{
  "num_hidden_layers": 9,
  "hidden_size": 96,
  "num_attention_heads": 2,
  "num_key_value_heads": 1,
  "head_dim": 32,
  "intermediate_size": 256,
  "vocab_size": 3618,
  "hidden_act": "swiglu",
  "norm": "rmsnorm",
  "norm_place": "pre",
  "norm_eps": 1e-06,
  "positions": "rope",
  "rope_theta": 10000.0,
  "rope_fraction": 1.0,
  "qk_norm": false,
  "attn_scale": 0.177,
  "bias": "none",
  "tie_word_embeddings": false,
  "parallel_block": false,
  "init": "normal",
  "init_std_qkv": 0.051,
  "init_std_o": 0.051,
  "init_std_up": 0.051,
  "init_std_down": 0.051,
  "optimizer": "adamw",
  "learning_rate": 0.00291,
  "beta1": 0.9,
  "beta2": 0.99,
  "weight_decay": 0.0,
  "lr_head": 0.00786,
  "max_grad_norm": 0.5,
  "warmup_steps": 513,
  "schedule": "wsd",
  "decay_fraction": 0.932,
  "decay_shape": "sqrt",
  "final_lr_fraction": 0.0,
  "batch_tokens": 16384,
  "max_seq_len": 256,
  "doc_mask": true,
  "train_tokens": 157900000,
  "max_steps": 9638,
  "dataset": "wikipedia_en"
}
Each number is 128 + 32 x the weight over its row's rms, rounded and kept within 0 to 255. Layers, rows and columns count from 0. Numbers have three digits each. The size before them is the row's rms in percent of the matrix's.

# layer 4 attention query, 64x96, rms 0.117, rows 0-18,32-50, columns 0-47
082:132079106176148155139112091109118147122125114141169150080142150091177050132101144086158136092142165143068132128205102114158159135076147150122096
089:124143158114130115130160147091137064094103162065106132170108124104049163137126151162096188148095113124155176160128171151128088144190116080156129
073:169124123139149099109125144061146116096100127176208125173101148131072111196158140135137122142090129073065094157139104123123104153146113184086120
080:103146190157191026149140126109099033130119169060101127165141130084062124131158169150109100184103062122135135125118104143142072109155137098147088
090:091133199108187067176106115118124088108123170110093116176209137169079158152113173185126109147055091116161083093186097147145109099123117128160130
102:150120133133202189129136136143093114073119139083045123182172130070113135092175159124114124135081114136125154091172115112143143163162091137163167
099:102120167151185142127163126145093104120145139094131180126125136164113169099119166101076123113105109138188140070151152113127086159105150086204134
086:094088152171138077116173241120088121110126146070144148172129142126115164179143139131108120143081143146136136111215193129113123165139139104137144
090:133117108209133161125185169096061076105142127102084155133161141155094142108130188131110113171080134082149190093195147132111085134137124097141146
121:183136156093125146161069115156149161145144109133117067076149153068165097145137109149196114131126132123133123088139118107104163050138134132074123
085:087159137136074169152149172132161057134142112129130213150153167153126118180142109099100127181137106134168088124148087107205100152126158145160050
095:120128169121130197164153126104116145167085100105139180155099135109173157094166109124091161079117076157153147101114173162092120134181127137146124
093:110168132137157099155166169194093064095129153068139118117125109130083105079127110146127121142190153142170149066120145109099122101123127147104080
095:077106120144087106150123101065137160126139152184215110111133151126112138124180129190153108105138107104083098173072128089139166086133160152181151
104:139057157132212127107075103124114149172165131107112090101109137105189112144094131030102101184126152174097150130173073109093133109065147114141151
096:136098107122078151132150148151133133204084118155088152100106115114149143101128129158158077067154090154116140121139152160167140141115164164113198
128:136137143126120101117160152123135086064083142068074158169080129147069168134145144131045147171105133135126160166143178182139094144171115103173161
062:169134174113098122043132097098154138132110123228175148166123123143129147159124104090144151156126111108111106147102138139101125085150128176138137
116:106124162121190121172159140130091105116150158112072121138146126133074164104183160171110111146100118112173159106125138144128069144139077114150146
142:176085090129117100107069147147123119091143100072196121110110108098123109155112169164121091090133163148166143110141072101065123097166122138094109
081:184099139114184079086124167146115107049118151105166111144131126116156135153140124122090092136094121149160083142124050097037180118095089023175069
070:150191146190157127140132153141115078067082170117173178130134120186144157178142113125127180114098092167146116171148124222166120105125159054112139
088:174152216191182104148141171162130151094142137083081140188234149139121139100171171102117098167129209170152120079134086104101158157110105074141146
086:139103157149180139140119143139130119107111164078136119116153138125155124106230165113103111113077123141109136141129054112109141132116071094131137
090:143114169158109143089155155121148115135097135144136183121121138172102140081070129096117195155108120158163112142119160131170093063103118091126102
110:109129128139133110084186169119110099124091158140110178152120162132064159111147155115118140157123110136190144080114178166147138179106121057191142
089:077146200053157108156155156087154091151082153133110086157122113144127179130126120087125164149087100097179096109157132110134153169113122100180106
105:140170121156145121125153121095161120095114145117126125122129096194108204093110169140127168127074120143204142148162157142131129175126133108157149
165:182127131090139149142077102151144158158161121109111117139121151081146071092100095119094097072125142134095134178166102106078166084140119152111121
104:123085180160146078122129098099081080113142164132097119126137165088130126194145177143115087051101102099155092186153117161129078125096133167162165
105:120121166143171150161177129167089144139142143132110164194180186099104100144138116126160111116100154162137142126108116137082096086101137060190108
089:150154189106106158127129115144137115123186170161151131089095138151122113156097107133119077144064085177087139100146140110179111076119093131190166
105:145127076118139119169106071116089127142115093148089098126125107119086098110160135153125118161097115146126067165095106120164139110217199171138141
095:132141153140144080104113115137181203172108153134119166121099081115113109138169119118178150133156102182123106089131060069180123137115196168128104
097:152134179120187157093124110107112172138124159143066120163137111114098075078095157185142118175089172111108112109135164133106107111129120147183116
100:083177181127144101124168165119151158125072126160097165162176122165134183123171087095104172175140137141166108137136163159181111144093143088156127
128:107126117144139119128187143120152145132121140168122150132116134154131175104137092109108151144132121118135120114112213168224135115118081098162110
105:099155146161133131106196109100162103110105178160107199143126107182122171124126136130135178126088085148126141129116141148135117181113146127150138
# layer 4 attention key, 32x96, rms 0.115, rows 0-18, columns 0-47
115:137117097079077143137053116178121115122142112095122120072126163052142088108130147158139120072156114138130135131077120097124156119174136159122102
068:094155189133117068109051182154169094114110115066208085071146130099149142117137150144092175078129138149156157168119060101089128138127153118133124
078:163110118131148145127111125119092142149122062124174195118133147103111095126116083134134094105111106128111082087143177165132124114121140148075098
091:064162102181156135068158145122108135195130129099115075099091107158137145133107168105109159151106110122207133083152159117140124122126101146134121
092:067147168107153097091102158154149066129090176120144185124136056125085158089180146148094191156170114098159131134109157116095100095106063110139150
083:083171130153183101043195117123091146055131131122081091124161088137064149107157150113154097155166086144150135131129125150140132179164103162177170
064:137137126156155126070141121114094163190148121144165117109129092113141187082126184126179130110172110161170165058114112083101162047135106083081092
089:152125150105100138144101181152121146135110110097136132110179148077170109099143128124141134110117168188058151080096109082116163065165075087152073
132:087104179197167142106192162089105151139134155166129147167141098179103159139148145133116142149096106081128165128144158173128062149068118130120157
063:117137102076146145140162191121128101033101105176122114115098079156143145177160148130119100138113165101113130108107130103085093120178132112127170
096:121139137156168076132149164123093142101140107156210109165135136154138141146160177139086133140081076094159057095116154154079120111034135144116143
094:123114148112149147143178150115117161092123125130133057115132131111134131145175080133138115193195154084086084090105179094119122179153209097123156
090:128168099108089124139123104125164118137148176108117126134127136086135124079108120170165159113132184148116048123187056120097143111186090137086103
087:113159176157177146110184145084066089126080155127063159187110117174107193135146110123119140097156109131158166085148144136138101144089089163167156
102:119124135124174178076141086113096163149136144156116104137099113164105117133168163204097174126087122113222115093161129154123132128094103085157152
090:099094093136187117125151139103062134126116149125110107074108162149140121199143130113128118140054148145098111146162089114162138194111184124190147
117:134088131150128168142109094122104190168140122143098117146132166082137064084107114141136097107155084117099140121123108133081113102088156187057133
112:104122143186169165103159115103110119119144186156103097177139131151120142141131164155121115162075095127162153099189150119050078144067144137125174
089:082122169170121088120169140058175141173091103173167151177079107189078111138141134105100161128136107088157136162158136181123107139067107111113163